Part of a small language model's weights.
Size: width 160, MLP 320 GELU, 2.95M parameters.
Training: a variant of Muon for these matrices, 5103 steps.
Each number is 128 + 32 x the weight over its row's rms, rounded and kept within 0 to 255. Layers, rows and columns count from 0. Numbers have three digits each. The size before them is the row's rms in percent of the matrix's.

# layer 5 MLP down (transposed), 320x160, rms 0.245, rows 30-196, columns 0-39
091:167117125114159136104096124096166108177142173117133114093113151100196138132155166079119136159101116116101124113177195110
107:149080161169186077091157090097147145000142160131115141109092119150108136111103116164103110112153140146120116127084119126
089:130165125077083145131115124142101116147165170175138091081112091062161124155164148110114113161129149126151099099100122089
106:171115161111124110136192119135125133181179160117116145145143107101110102178165137114190145110110059117158130049131170108
106:144091115083113133159162100121116170075185162086128150136130130081097164175121126170080216139136119153162149103100128104
117:048156130131173164179130124088124091129166143075168158090165096114175200136104116204183114072103164140068109140162070111
112:119138118188102131138125172156092122132136130042139066183139144161136104081112133206119108069147133066152156131183136211
096:161140156115157093193185080025133085090094056196051129130117060113145137162179132117065140167070158152095126135157123177
074:138122152043092061104169137122132119107168149166141166150139130109145000141153123149150147169127121172107134152125147160
116:120161146189105144136117188128173129131152098112133190111144118069153100139091119098091077160137055190163133068083103070
099:118126132104135126145169145152163183073096127066132149083148134124138169131117105118119091112121171150101129125211131069
111:129195085070098085139135137098094117178094099141107107117166113140098107140142014124145148122134079097128157144171201111
116:144122126088143082116133106125042157121129182132114147165112128143121138163102185132108181173155105144095159194166103101
119:073164107131074172165119080229091104160087138172105121116111115113106134084102087133122107151168098125123112064176123120
095:134115099126112129084166133161108142159146094169065113178106139162130053124125132078164118158136127078110159130164116164
120:126121018161065175076168150156167110178126095129128154109157151107148076152134150190193159169142138119137098132134103147
108:063111156161177096109141164078168076162125119129146152126118091116114164164101150127139149058158133161066201145132146101
096:101180072087131157123138139150090142140118200112100174114108124172129083107086110103124102176147128039130117096126089113
089:109160146130134132128167145129151161123138133128140140129141152159118062191104131109115147121153121129096214121105111185
103:114107166136132126109163135142138116123213125134135150131100062115184135121096171103104157096117091132091146102153113129
112:103118061176150107135138134101159116130167082156148116108112163170121027081226183152133142137132113125203119175155128199
098:137137120150117152113152069148104075184150138152191145055102119112186153151124109123154168172111130107085116199121125148
108:089152177118086117099094168098103172067189108129148127160131144134167123135157103160091164158137138074141102183158124096
080:179148160138118080103125146076076118085124068156140159088139110127143080119112138191133109123164101162132183100124142097
111:111114143177091142110068097095103111119078089180145135148128181177087230142117094130118143075066139126161174159126150048
100:172154134081102085134092194096111131143103099171200122119161123121118219123110152098132110094090114132088131124177170094
086:102081065102151129110136114110164071101096177130079134103118195120148128129085094129138123115110146139126120112095107148
105:134115076101110111073078115144106107101199175121154083147102111144092115156197233092150131161140115133126166121097116129
111:134124110114199112094163095098151125093145081112107120153189081106180119101155125135122163178165123137147169158173176117
081:115106155113122109176158161115092116109114167111126127143047153147145212097093141163154089142145175084088110137103102120
106:140176178124109135088141101157162170147158138107154142113121151141128108174146155131137094101146060129172132125071185110
112:128131145128175104117105136163128128084190115099178148129107148120173105155167080089057176118143121161107130145091106145
126:093121154131151080157096120132108102116168162087125113110091139117165140139124135185091119131125096130088135172152115094
100:159103138128149124167157137163144134081120115177108121128184165104118092120129136094153172147092118116153120103137162134
096:076179177126102095142150172110206120122106106055126136148108066113088108107112106146102143101165096133145124120144128167
115:176132125098135097120189085161101160145135129093167188141114138168176063100155137106115101131148142096105118061150122059
114:137153136136128069129168096091123147138118096158169102112155148154125118121105138109121085172102082181089130166160101076
098:144094169148094136166182107142108150170130103146070092171144089161119155098090061090159129146115112157087148216198095143
103:090131069120141121162131102104160127106120144132131134085123181150098156129168099098070101127115124188196098122135159183
097:156099121159131115162140120110114133111125129143153145073138078138075158096127111092113114136196083150050148072139146119
100:131084154143150144147151157092191142086131095103096165087086150117141158099074083096132077113137111093176147133144143096
091:109156122121133085113135136127169133113171150147161136124103162121151080107099166126169169120122144095100143147171178147
063:092124114129156053157172173111116119088081128148140145117169106112106111116182126198128160080111095063124217132118154145
103:101114153145106117070109125123167153099105167193111121120126125083158070128153100149173168092117070080134098177157162064
100:121172090107196090169144141113157072111118141114075130174221154143099152121120136112122180128172133121108142155091121164
111:119094166175096112091110169110126071137076160105159147173159157124125093098125157149178094073097149150170118083157143132
094:113205146089128092192127101120173202123149113161150164086119125084120154125153096142196127128145087083118145082127099150
109:175078147072141109092123177193108094107123124102111090155127111132131062129179138136120082171102109101184137152091095205
098:135116158102121130139122126102152155072109135149107117150083196068149155120127116137119125117119159128118131094045076089
112:150102115109149165095135075148094133117146165133104157148157079156133135105085186147147146138125142097110035172145111064
115:114093185150121181175155123163150122153111139130150080120149109139157202103082158130143040130092109123101148142160141176
109:125200120167072161151135138127166127152133077132125120153174149136123141093109123174065109080075102107181059114127172154
093:086121067132165141171103134166082104093127127169104127181150089141095130130153186175172134162157127066152109099136141165
090:098170163139129114172123155118153115151117139101114147163117118132147124134114142074117078161147104125179105071059121143
110:134072156125171165121136128080151141082144096155132147125117182179114096114113111107135172105096158103154124209191145101
109:112128143101089147143150150137116077167133154167095080116101112120166231162123124176150093129114194119152100187107114150
108:141137103148141088129118144145158111163050069175147151185134066081095204131108100136127154141164152155094135138089114131
096:181124118079085073170148102097202156074081105156143158139115148111116060125090180129101174127081139098169124154161116131
115:133093156134106087116186109131142130105102125117170130082117078079080191121164105082100132127196112141108078170073096124
091:125147123142145166140086128061109100127088102157156077139128099149127056140142152187107136139131153092154143130088084115
095:123130153056136098159089111143113096110113109139103128152139102133186158097163113152091137142129110049130160171123114130
095:137101187125165074101154181090151185132090069121170128134154114113120049161117123141064133140075092118143083131159131139
090:096126110085145134077126172088144094108142109145103124166141092201097154098049054149101114113148121057076127128188167057
097:114113126178111116147157102094090135140122125166111131073153122121110032097145120158132187163150139208101123124142141150
097:112097139126127109144101059209084120133127113125076141103031107132118126177102134106101132079144083124128116085097096119
109:076109057097203145125156129065123125188134173156112161180096162172145104109106163122115180126141143112092145116126144088
098:097101156146109116087144152150110169206104133196110103114056114145115009103057103107110135162139140134130107146159124163
092:133098146170136161112125112081096108116127184101107188060111104094086114110122126082145107095163128111090148128114079074
073:083145135054106077099175147099139069156148171116074169137120138137132000158115134121164057105101171149116134138081115079
104:066132107119136119097162187099102083094137192099114116116134154113134114195083153139076135176124094108165130136130086116
101:144161136120125137148099079105171145150072132192121161052098130119154085170149087136171154129140108137123112181119114140
092:171171168087104064124103067141141119160117092131148089139119144146126125176159176134101160199059118135151095129059131063
090:133108111147089182129178117110114093121102104128139196132145115102122225154134121079111137116113123132143158135143110154
096:121130129144135111118166124145148152149128134141128111060105123114147025114098160108153135067112132122111121083110134155
109:086129153084160161156121108086105100112083156212156078100145150186164116054169114155156071120130147137122111099164110167
125:122180189151201111186111134131121122093172149123118126127156139067090171107082116125137096165140151110146118072092118181
089:149165148116176152168166186076157095130180171114129169123098154096111102081127094161138108080134114092106155117142092135
105:096127125138184160135136168105145121085080102114135148152108165067111136169122177132171156113139099076151126116141183120
096:135142114119065090109175184123214076102108072108119057080159057134077177140162140102107134154143171147131126112122138192
107:132107129146135133059136065116152103135122088195094069125143176141132097147132093098135134109113063148100127171057060144
117:124164164103098141124104087092081139088058130112162154097155166141097190110114178098095130099110178135116098119159175168
089:131129158115158181073124141112133128083113079164140158136101053073146067130169217159175177154145157103105152160120110112
113:145063110121120123113160074122121152139092180155119114153152102096093141173098155126177144209153162119151166106095117144
093:174131145148165090076085096193114133148144145123046158108160076130154039129140141102184099140156135108110126132124147130
104:135127128098128131078149139135118134092071124133130089164151198146123191081108148162139173094124155175130136114114137101
085:073114122134111063181147090138166140126121193122129114150125145160119083115077165124156128122171122104125090086091112114
087:102130075160177103195178124118129103162208130185124097166176171169132109160094097125165102180104102072151145187146118125
102:145126116131169192078151166145075131165157136093131176118100106124141044135166119143076118141190106139155129149135164079
110:069165126140113162075150169133134158149086160102102101157138085109092143152115127069116138108105077099123092182065145170
089:153117173084129177210133147083147161114095110087205142160127118124105125123100135054103135094156119137135158158156072068
124:118054119114127152113125119160082173172117109134154140066102118119133162115160115137130113094114147179056161157160168128
107:090148129194105121133125139173134079102148085142129139171119121139185159129167124077105098182109150159141161172173152094
101:114127118109146097116106127113124137115158132114145139125146109144151064133179102077128136142150098156095159131082112134
121:130124093145071115167116119073145093128141118092119150109131104195158221132109116114116074105125113109114157095100166113
093:155170103116077160145131121145162125113157091141150147133097102094132068141160090197161184082104124127162090130149127136
090:088063080129129095074170084178174129148146122181143125099160163078069081157118147130220119140123106157113167119136113143
095:066091140100140161157152125042115187079140125076134168179148131084167130129159110114133154180127113155094146155154094116
095:117160156105088161072096081126162100146116142091132126133123141137161115129157139131091150070120151172112110184142102104
072:107170085114125083144151135095089141111109109123128171164086142097126170127084161078102171080169129108142207165093075109
103:132110073156090154141188118133141148144116160105138096150103063177149070156108112129149163121084160131149187062130131130
102:117167135125167112209161170089164163118181116122168139138107126160129139138140098111133207097132153114161136130103094133
102:105075124149152077147157124180078112171098122128167132147095141154130044165108084085083108140152123088122129132121127139
086:124124105133142161186170064145124154137125096164120125052119121170117108091099040121049121063156144094119082143105157098
098:124092146118131143069131095081094177149124158147136145120200148080151126140100133139143147076118148164145102200122096109
085:125087149165108129199169171236138150101119093114140152116162127084095159179128120113117110135106114098114101083112164131
085:085167092137098119076125148025121131104127130133071135200106177127164124137173149139132106184124118116103158090137099163
109:151146148174159129161161115178125138159130129079137075115195161109130059096105161141103109135128071096092154187085059163
095:150176087092141120164157133179166156145062183111165121163134144135164108174133128185110131121137140083167168166138082123
093:092154061145145137153105090130119114103125073122113169103096101205185137131097101148082115120203181092084104174082156107
104:039164053121097104122046130086187114109143105094116118179086124162151134134141125162059152102100122170148201145122134143
102:146111182106115070105160197104185143111127153123079076127182142136123140153120100139143172129145111129101113166123104098
092:101196071170138156127108171085129135178078141121051154070153069117147054099156099085158145191140127094101188079116105150
106:127100144132063203149107096092088114111166092148112089185161065127158133121073190140119132132142086147176121153093135155
095:153106125143178035127133140140153119125139109197141116116182113185129150140142080135127103113132142102173146129122181112
093:140088094108150143129153135078155111143162162119173140115080120101116075144176214165104181124142087120130219135118148171
099:165088115138127124105171147135165169124117134165177130093143129105137126108116107127153078135055091126169114159101098145
115:087125143155128146150151107150113171133164142137160156142139157087133068155083077114136166124138116138105136144128108103
124:067189105115139133144047132121087043064139184163083152127112143109081080107127145118154154165151111144130079181161170141
091:169180123138091170116125160107124116085150134100189064182106157130139114097113038156101124112114141143122143103121134136
081:136103174130178153143125147111180121164147104146066122072134119150115068113133180157144087102130112193129138179145105100
111:117081144117151113106178179072128123149145130138135147158109178120114090118115138164204131154130146115148129110117138154
096:061116140167089158144111106114126156152118202125098088130162163196165037077142151136148138142148130136121144148170142169
115:123110139072142160156117136189046163130147122054136168157173132106136112140163130148115109092101125203081154139101120068
103:077116077154126156144094136193060180167126136122103136178132108135127134118113155121063171136129125129179145129147143126
088:104169095109108113071155134129105101127142097119193120117150110170174123192126126095021165131113125129087181164133168126
084:158153099092099088155121133176161161102132111113099120113135152141159193123135110174118101110102139135141152159155142109
101:135137158088123123145138107082150184103130139160128138162145128146162159125101108089139160115077088163110159140146120144
107:147106129158162123089125138140112145114143131116092149134113197122092156110090152112091087095118160113113127147124059168
118:215147118120159164118147135130126182085154081106139138132113130133127069112130205146114139151138133144077148126119161141
094:127137180097114139088152110190141112074174135085156100159120146115138140113085099135122154121169096152135092130142133148
116:128149175153080154112167152127196098103149109133170110077154158106202123114200104170124088082056130145071119030122125140
096:155131147141151173083110209049140097110116086173114126094120078110113065152143183113154164166147145100131165143102122146
077:156146130121158108122111162150111115089155119145136145158123201189142038212142179143209147145124130066147147070135093084
106:195097126159115093129105103111086129110175121183134123172116154123119153120144106137078128131084098152052161180145112064
100:153140132091122130104132131096088072134138158185050135156117153128147199126134129184156149132153142155117151174119109167
096:109175093133112099169135141097116149070163060158121141150179147144102147127136208088164118125117086155086091208186135109
108:123083138111101170113187077132094112219080137126064152153131153107176137141120145164180138119066115141178120138106138153
080:156122152148141072130142102126130168054141158188117132066120114122138015118137115111119153109146112117113134078132154186
093:139161049101090120140111125116122119107146130124126190187163193093105178098168166136128108156163140117093138099122051106
091:184103189110163159136120147110140137123159099134120147063139145142094117080134071132128052202143138162084126095125214150
106:168098170134114125117107161158129181146168101158086148150044079166156096110119104157134136171147073179139182122100085180
089:139170108128096171129161101141115077120164132143145106167110140094148088088108125137207100168128155111148191155154120151
094:147116135140087077156131148123113098140165093141109076127136094144129098088081072099075090096081120099100103066128127088
100:073157109092104136115130156186127169077141153105148094107158138134073087192157109149104091092131153125082156148138077114
111:108162166168142165144114071191067156103078044112132109112144149109136065188148135108156117102132168127123113084113154146
110:087158124157063127144128129187081089108070095184164174115089176126138199081151096102072087137136153088165152128112161145
093:170124134135120119093128130115140147076131124091104092135124124108137113078083197099135112073123088098135176182126150086
097:114126100123139107161169095180206092090104141113132112193089078131159089115124066120147101132157148114101123100161109119
101:144141086076077098158076148088130096134128117169131103122093119148130239124091126113147119144090130100170123185156148125
088:139147174141144177058104149088126110100149135077089119117101182119104123123129145083059138181124127126129129123190131136
106:118145057087066130121092124150095063151114123109103125125152051144114185138146107144126110167098112085095128112100131142
108:097114124136110150100124124144158157147151099147149122167155163132190071106163154164092148180071152087136155091124133141
091:056138161114116064157144111140123141138180108171154135076122151121128123117181084071133112168122099118094095150201151121
090:180113104168102138092108092128096113112147155149135150152173168113148056145094117154130124182053119105094105155135137127
140:143170181139088149143079152111112130093118139149107094145086102133113115143081091141152170019162126153136133086140064137
090:113073179118130128092131150126095134132143154185105096163093103083160021157139106086189079126134119113131126112104153149
089:111147170127109140129146128124164110145177130152128067069110121120120154155143099110134151154143138092135125065164140115
099:124122153185127167169160147105147109102174099163146155087165191102175066074105163181097073156129108134147132071129153094
087:195146093125115103169127131179146170133140132109177160082107062129078066165119123080168155189154138119137095106160053159
109:110129179156110079126096146172130107138076105162134118090057108104084097124099131082118086126126072149112080152098161173
092:111173127152119126111119164123119183121144071102140151171138076122135166077176132126150197115151096106117133124091126119
082:130053149132105112123166146136090191123135160174131109143139113145089051087077159142160098160092115117113101161124095145
105:124163104101133206102145077150112197161123122140129112094119137115176038166130150125166205063108163136138137156130116078
094:090112137121130217171114119151183168080089059129123140092108198138118144123098118092098101109158177158115133094164074096
095:127142138084061123132117158097127194077101107147168098132120153139168134124207095124110153108158127074160140130073125156
100:152134078156179110131099106109120167087111128045148141108072140145134106170051116118156176146122073131134129109152116146
092:103134101145109103052163141136121133142096130145071074077160147132139088096216135139128190063134096095152207129070126146
# layer 5 MLP up, 320x160, rms 0.21, rows 31-197, columns 0-39
104:146129090166084139143076095142121101146108115112105121153168183126180128112130158101136101168128129166115177165135164216
096:108165098168195134140150123146135091081108088077111150160183117148129133140126190158161123116105072085108151105152156098
097:102112142137100113161177131109153140158109088140139089146195124128065156181109139164134185084108152162033133147116178123
102:147100164188110235124148162183095165145150105107184122104135122120130124037146172143153184077102147124126141126117137178
101:150131112109176129130106171100147143070166097090115094163146146110139140109154068131117133168138094085125123095185133169
109:115137107106136137127129068118086073166165152130116073108127133091125157066125070108154102146070107141116153147154111150
096:161111119083107130199088167088100117121158156092109178084166073089106137040146131133147144161153098145161111114147141128
083:134129090167113107140121098108129096114100135148166110104124120065134100119147090188143162123100129118095124137112133119
113:122176102159101081135061169152154106159159078118073119090120128151170074142170158139119070108116133072154145192115164127
097:098110133154148121158144168121062128103130105109088115156073139051129107149133120095175061183052145127124139165082131151
103:132138085086163125126083184121136150142129140147129140086110124115115117143065132070162117152081080107073125084155141149
114:104092124146135121126104166170105129169124127159131124117126192135061171150106122173109132157046076183138105161095167098
117:107120144175074101120138142170171137164126102149143101078149145111093136120107064156125076160174151119133145118167140080
094:148095127187150152123096130114130144105136138087088119157135097159102117139153114199107128144103102094137133052115151114
110:159102098094119220065123147092141127133092180154102128117142143112133091148175130128152096124137099117152048125160154186
109:064127068148123203139113145123081082207135124137148120119186161127073124122078170148124159127108077099150102121116163116
105:192138089120120044090124097132146115158160092159137177121136144135089104076142111127140140133115118170130181140172136114
093:186098070106171134184066087134083138106119087121089126128144131113111108090142101215160088134067154084097083140108100066
104:127150148150085114084158116119061098149144080111097094126176079139110119163103132152100052080095114086145078116102124120
105:073040185162135127136111158126123074128121130040118180189106120092112131121092146133070149151107149170113157106128174142
094:119141119124136106166126151158142126111146128116096112136138130131117128087174169110142119109079166127115171149117114114
109:123155118119152139148098138170130167163127122149143066138113103093154202122105140081101140139162154161088161149166153122
083:084120097152124150156091132121165157125154177112140109211102163162102091080161143154134153142059145065099074172094120090
106:065128085087090169141181144162112092114145147133099075151145119186084136177122116072153080111163096154125120087131132114
098:149151132206171151119168136110180160213137109119143137140109081140102110118095083133063164100132075160115137144094134133
094:161074099103144099119120105181193127082122137117122114155154215111125141116116092089089134090112127115116081139089118100
098:128132185136091134160105182169175119146128143132065133127142182125113153165119141148061112155113169094126099126168101127
098:058107138155170127166094173171106097141199164161101126091126057085142132115121184138126111128090138122096137141143116106
086:077092137228176093101111121118125155152130130138056142074152118169126142082158134159137160115121087097107128160156099118
101:126126070118157140164158145098151090196156134111084138124085167137146115073143035126117134122165140104109169098165132142
110:139130153217104098163084140109145105175136110162074096142102089139130199087125116142161053149123135152115156110133163104
112:144116128091161204162142092171084137138118080152134097119138047133136100129127127152108200130144116168149140135112162104
101:075091101154109073153087125148075109063134109119138102177135104094113159184146148109151115120180106149113113173105127161
101:135132112117154138085177166097144177106206162116101142133083113144127140149150129116132141073141151170128152134110125047
112:054073092088135184118100150174126170165162129128110143120111171104107156113088162108087089143109168163059099077115138130
105:114142151176107095139195077110100120132147152132122107104138128075079115110156110093121134087118139084109112126122207202
097:096037149139163143073088135160138074122124163109137147100157098154101140099069178135081167142127176099127098108107163085
107:105107120133097106128129090200141121122119114093146159124107152070145132125134077121094119128140131150116146134189156130
101:129069158131116167133111124113128153067177159098134091152134136132139123178088102054098164153141112123147094178170216172
107:117173091139094130102110116095145158165125160081099132123142200056084177123073110142089156095147104081146160096110197174
096:160117100198100154174140102109119144160150153155137103142163093109097112077117103114110142087193176167141158122100159121
079:189153124139093173094102083135157081165129121139085075098076114117143115147179108094085110174155157143050162087098174095
096:160084141126124141131131158107113099123144094048125136106076140173128073102171148119180157121112115158161058122101126131
104:093118025102119124174151134142162157162122119099097155119156055126091126122107111084139139210086113130154110116104158143
110:144062130116076157061084146124114052122120116099149120175108142133050140116102105096135034093105117138080158096159042145
093:115159138115143117113113082167161116118181108130068129135151111084156196101117170084165098151118108133150154086133200108
101:079153111137102132119129153166189123192118149128155106075172125092120111117153151140158163149122123134181116130183144099
105:140066187178117096108045149136078118143115117093179145128128144144156083128121169130091086136121132135112172155150139109
110:149125144163121064101152111099149176128172114116120099075122160121129127093114167140061117149141113105135186132140144131
109:166149099128082102079077150145130179074103162101116134185103124105160157100108096152157045087149090184094111138067118111
100:152127087125156092165135120148147105202193194111103143129061120199149115145095121191128115044094088130131083112125164121
094:105146145117124122175110163155135126104153155162109121077172108113096096138112147159166148056127134102121084171157118193
091:168079159105147080089164100176157100132109109136149179149147116133109201153135123176063149101077158129062078148105138092
104:114173112166105161137116134089150088179082182079153173120084180122125113158101089125124184114118176110085093128149117097
107:152102002095166151144094072139123121164133086074139154148110152128108132013107056151143140115105091126178093113082199120
101:103098158128152084120143129106127151079164139142121136092194154135119150047166081052165134102086161170089132097140129055
101:098131163175186097112158110124154120122111110115114115096094139129093146132120144106176102111175151104091140121128118138
107:100131114110139090098158168090185140188096115153109142152106136162074146130101097115134190089162145138150067077105171180
103:130117132120139150145085160184144113146151176143052121100095109104162105142148070090143143127121130062111110105088129109
089:100106134169078115093140118094130143144127166084097104097127136132163168164159131084169116135136109149157076139162168094
094:196165138186142158121117103166135064188127075155142143102176180148125112144158103122134116142153089140179124036151143125
091:160075071113137128154140171191106184100109114161138163090064160077101133118177162185111120145058108181132107137180104134
098:180108133104159065176097148125137129148177126088093152090114144098141081092129159147144108073141110103152125114116137161
098:135134194151149146118114156117152126141092130139116097162165151142095092137214100126136150104133134124162098104119143144
107:120142131194138062173136136148143158198126178137141155170145119117122159105131125112099153153150074157090106128153172104
104:129113144136112161090149121127108177186117189099160099115086134139097126138109138093158136105058032096085115097100089177
095:171128115098148110128127165174152087110081129133126098193138145113155160127139118159110081101132084164148151109076161123
082:160115141172119147169107119141111122112121074102142096161136118117121122109112129095125168157151100155135089112094121142
101:100144157162138136099163111166152146148082128110125155103155116166104106107123198173075085156112101125147122142169146108
106:155140147136140126147145141103109093162129121110099097183065112148126145117120198207104082117077163104104136129138206135
095:164154152137142121075162122108078144104156189093094146106138098140102107147168174179096143087137154157133129135061146171
092:087094070113115129108119155083150124187200150118142118136139153123104171101048099128172191113090152139094117162111078105
104:137077109151107132095132091151122174126179099087108057136104138169105116125125105076145164154108075121153119112095081102
104:177094145160128113120082112168078103123141188162102076130110126089100186052144163076140136115113118098137166116081113177
113:089196120129121111110161138153122138096131142135145171136121092094124113176090117153194126074141139124109186124116143150
082:105148179147155105127109145177127181137095150118113123092148095157099113159123131127136113091186123158150122148115158163
107:115125149154145078165149039193162166119153151100110145173089163102174114158035175114109092137134144198109117090169167138
100:147168141141162154103166059132180124063144138125107101142087127132141124186172138183138073077108124137115124100133173140
102:116179168106130208099102153117069126086104098100141100101138142169085177105155115133089139092130132095133070153118128103
108:072113123098115135132112165134130136147103112109119126121189149121105131185124135148159107118113182112091116104113163145
093:156154060150123088149115085131090138142154141094166129140128154155101112139134163185085140159133114130074143082068076112
099:135092103179142097111080159152093112172135154146110130176115129092118179122142132157149033173180172107100168119144098134
095:118118177137105170229170083114138130104160140096123130093106176139048094130138068173104175116180081110121120090110143091
099:121164115143107093135187188165069128060114101119120141088116107178123087091150147148082142142179121090107129141134188133
085:113156127114119117110077144064093159189115139125179144040153128137131163070091112195133138120131122123144166141127139179
086:146077080083124095116127160121154128098167070128144112112119153093151110057146075160078137118091144134101128127127100129
107:129082120168129079171097061131167114172206039139198116142152096094116088099036177097158074082096150158128105123145135145
108:145159104117106156147127125124146132168113114179087158128130125093125067092059101157184107127148146164075095192150151093
093:156092161162142117121118097149154140126166189093092138116124114141115095061122076106132140141155172158155130148203118120
115:112134113138115201092144142177090160117143093096125143113130140164123112127143140129177141083067188111071151079083160133
098:068118148155146123154142082168141164161096100114118157083109122091164094092094006124183127101109160112114106080119160141
099:120068114141144137112114109193143106083141110122161130107115109094118073137106126158165133115064094205144152144147082168
111:153169103145080125127153145116141134134099097080145061093095104107125121152126151130143012104106097132096125140174182125
093:087152162116162074098120126133108143116119222078063133119099118141171107131129072048101083142139117127115151156118113159
095:132167084168139118135122163095126126125120135161145101119105167164108104095143151087089133124100108154185143122144080121
090:155163118083111088115129117176121148150111123146110121163142078119160118193128108118157115103123134076131116098119159076
096:104070103146099091116139150134171091128151063125052108119167143171102137109131090136140137132165111160109077097078138109
073:150142143117114163117170128134160106186156133102111111146116121206139130068160046186135130170107123116109132118157172141
108:130128151135132070104116146168183082075114102142132138135164111078100162082156151125145194132160074126123113137092142107
101:123150105132127132122112135147121061075183159107157138105120100075160135166119129170132129114184133085179076098058126128
103:071162136157116106120118115129060179122120137099103094176099110096137067144172109134175137105136129174122144186111125130
095:104109128137091107135165175151169138063075150146095079190142112097125094186178142169091130143112132149173151135092082087
100:115145077155102074153121156148166068125157163065101125109108185093067085127136111128060094142147187090096125156137174156
085:151077123200102097092186082128171134117106153146186115127105088113138138069083115163070120099130129130156123158142168120
092:148148118155178172158107135168153108128117134145165114130186109139184166061105102167140169132111143107153123112110142048
103:124123131135149157106109120093173109111142140127166179127178113126133131108082116149122109154109107115091136138110164142
100:164145138131152096123090121138099105077167076136215144163136095143115142128080133117131118126161160133113132039104125118
093:177148154179142118100140068023130164109118122133090143133093171084167169102164173089149144131113071149194114109125111149
103:177112108116149125081120157226137077092064138107131104130117156116143133152151154132155130061130098189043178103114094053
103:125147111140119129118110089117093123160146150110113125144071145089129118046118149103158163175134113123115124080094114106
094:155109123106083154093126133145115122123137080106225162160126155094118085095157141170143129115097068137151075162124134077
099:133172136188184227151107119120139127093086132152113098147142095185121118161111145236139127115151094199100121116153107051
095:132123136158191179146047062153092225091132092093166137115116091092099131134182115104100129115079124092091155151163127117
092:165176141129105149137155101133156145110111078128086134146110169162127129093165069110195108177144138141131124071100181172
096:126085103147134188119099115105165069131139143090114147141152106147136098107151030171090133120063083139159051098177147148
113:148187108105210117078138121203167145125160087098128140130106063083122111106116123173109122168106177126040091152187141096
114:171136054161139122083100108151149145103124123065193092149167138182097097133154144089062131101067176095137101132116161064
087:109110141112129105097113107105110076137169157132103184055184077137136099087118104205185108128131065178145047138154136124
091:115125019127130071125117111157089154136130121071115077085106167109119100114087078123147161144065131145154155104127138130
102:126138089082111168107114126145104190133126163110172130176130168122069094150151091112098114129117171236101096072115205128
096:154110090178118110126106132146083131102150114158135145078112151150149112167129109122148089153137104127155112143144092110
108:134101173114124146123107114088058143108126106149134153206178123122087095104080134095141159097107125113098096097128168132
097:143129148123152079163122154127114094080142127109101105121111112129071097208173131106158134097153102130134084090136120173
091:134107098173092153131102151116121087065138141160069111153145099088152110165102094107115135140132122116175099094139142154
085:116116170147116112124127108107112080067153143120193137160142137140075090118139148126127142140122050123145022138179095142
096:158164116158092100086061175158130145154143195125182135164134148129117097172128144109143105090175124173114078133164187152
116:141103151183118150084173149105159137144146150101077146127154226139140074135081116114009093147116113143132131119105063119
110:119110090104147093103091117098079098156138146134149125131110100130123130188152108140097135094098127144132062139137103099
094:137170109097148125181113158124160105207113136149078187110187101050085098130149029117108100083090116132097106171133153181
110:151165164157129152142146148188140168145145121102175061095149151065135140148140124069136075094151097120135129141152113134
102:120120145134120087129075106149150072178140082127182112152125152057134191154070122157157087175151082131114140123142145082
091:152097161175157198118155148128112110116143097090159105110087079154054111074076109098174148042137123129152137144104137161
109:072175090128091123136134099111144055082082088136097149115087107079070231127123172096121180159110143149178160147109187107
107:104156104202112057104148107117053143168141125073112140107103165130178070123159121136097162076094166086165171125196128121
095:102146107128144143130142140233082111156180091175154174155132213133108101116153136128099136091092103136129125056154145066
100:144149150147114124196082104181093160147150091196160103098176145153150117128108156109182112185114148214113156145164169113
087:185165114085131152098122181139093148184052153123136100167104159110108120139110173123118122110136103116056129113152095133
098:135157138136145150100105165116165148126137107133188155150065104123105129170159068170159150129146156137136137152132160113
096:073155108116125128124103150147137088103115130100120076118111118153158182180134083188130157110138078122143134140160098082
103:094136134124144127104098140138143116153160086084134097074140115113129159132132128141089133141177197099126133135125128144
088:156136140141123187153124131117093118150096074098163134104159160118102137161142140097160066086133160111097170102131172105
098:115095142143161089146054157154144187116137062088138106129150109161133164158139121118136148078176149165057091108090091132
103:136137137133120129169098170158111074120125127125136174127135104155130115123121130158145101111143123120216159158135104063
106:147120094134166165108120041128183109053111098100116114078108155145101135145159116080099167106119083167185104128141137110
110:147102128170145144050057111093224122104068083111117119149116197098125165097108111116140131114163103135060154087136109147
095:115165105145139108104097090122121166142128130160101060072118148130115138110142163112113067164076097125125065160089129163
093:090161177125091123161105120158044142121154120166138105160110119091116185102110112118119168211128104136169124109150161151
102:106121103192092091112136069184119177117106090144120146135126152107110083166168094175169155121065129156070092112143146102
092:085114137176126163102151090161086118115069129133176158106179104138099115138121100127121122147113164126111072174138175103
109:151192150139102138096084096144163118139042134070103147141120160135172088127166110131119124093032162130150160138128174054
103:171117124115112166144112139158139086131114126145104068159129123139114107115066122119059157148076127156162115117125098157
100:174078071114153148089112143119148122140109126125209115139147155105122108132160179120117125131119177166146102130092107104
095:127083115086095118107147147122146140122078121128104118147106097166128092103158099152072106136156118115156144152121161148
123:182101169144174134119146140177142123111080108096105145080196119078134085103135088079095116173121091165090156110153168127
099:133108084119122161065117098175094093158146078107105088147103091133156122093065030127150141181101110136148126169162118079
098:130069140123164126105117109150109058131136127112177175148093164157136138119090133174156150107128134155143056153096163078
103:151168105061135129089083112187171076183112101137114173127118130100125156172180087090135130081176090088152158113130123088
093:106127174167137140076118112077124133108101133135115142154111190121148155127135185141143155163122158096115118146081199128
106:124132113159205159119150135126203133135133098077137152104115125162141101134118123083121156060101093215124048009147137110
098:154233180137112091131130137116098110121152092080122175109156137157115148166129104131093092103149154149121105135106134072
091:155108096137144206047136152153172104102136153069114114128122109133186107121201110095193128159176094127157105115119198069
101:109070121157108123085129107103119157084089152084117116138108147131111124158160074133130093125166105110160159140118177121
095:102192155109142110074129114117175096126116191118086125204152190131138084127117168120076172094092097115162178103091114119
093:116126127142097174136066149131155122112137093143139115152150148067141141077141143173173096209135113149095131158082184128
097:123162158128122153170085094090095095152122112097078148046168152070139118143103098125147169182145113146169071095098149133
099:138099148142075088116143125142076192133172109113110156156142115115176197163110108139163130185079152126139143148132143092
100:193111088130132142150124156214158137159094107039135078107145140125130148094129111103163118067105112149155109146202210166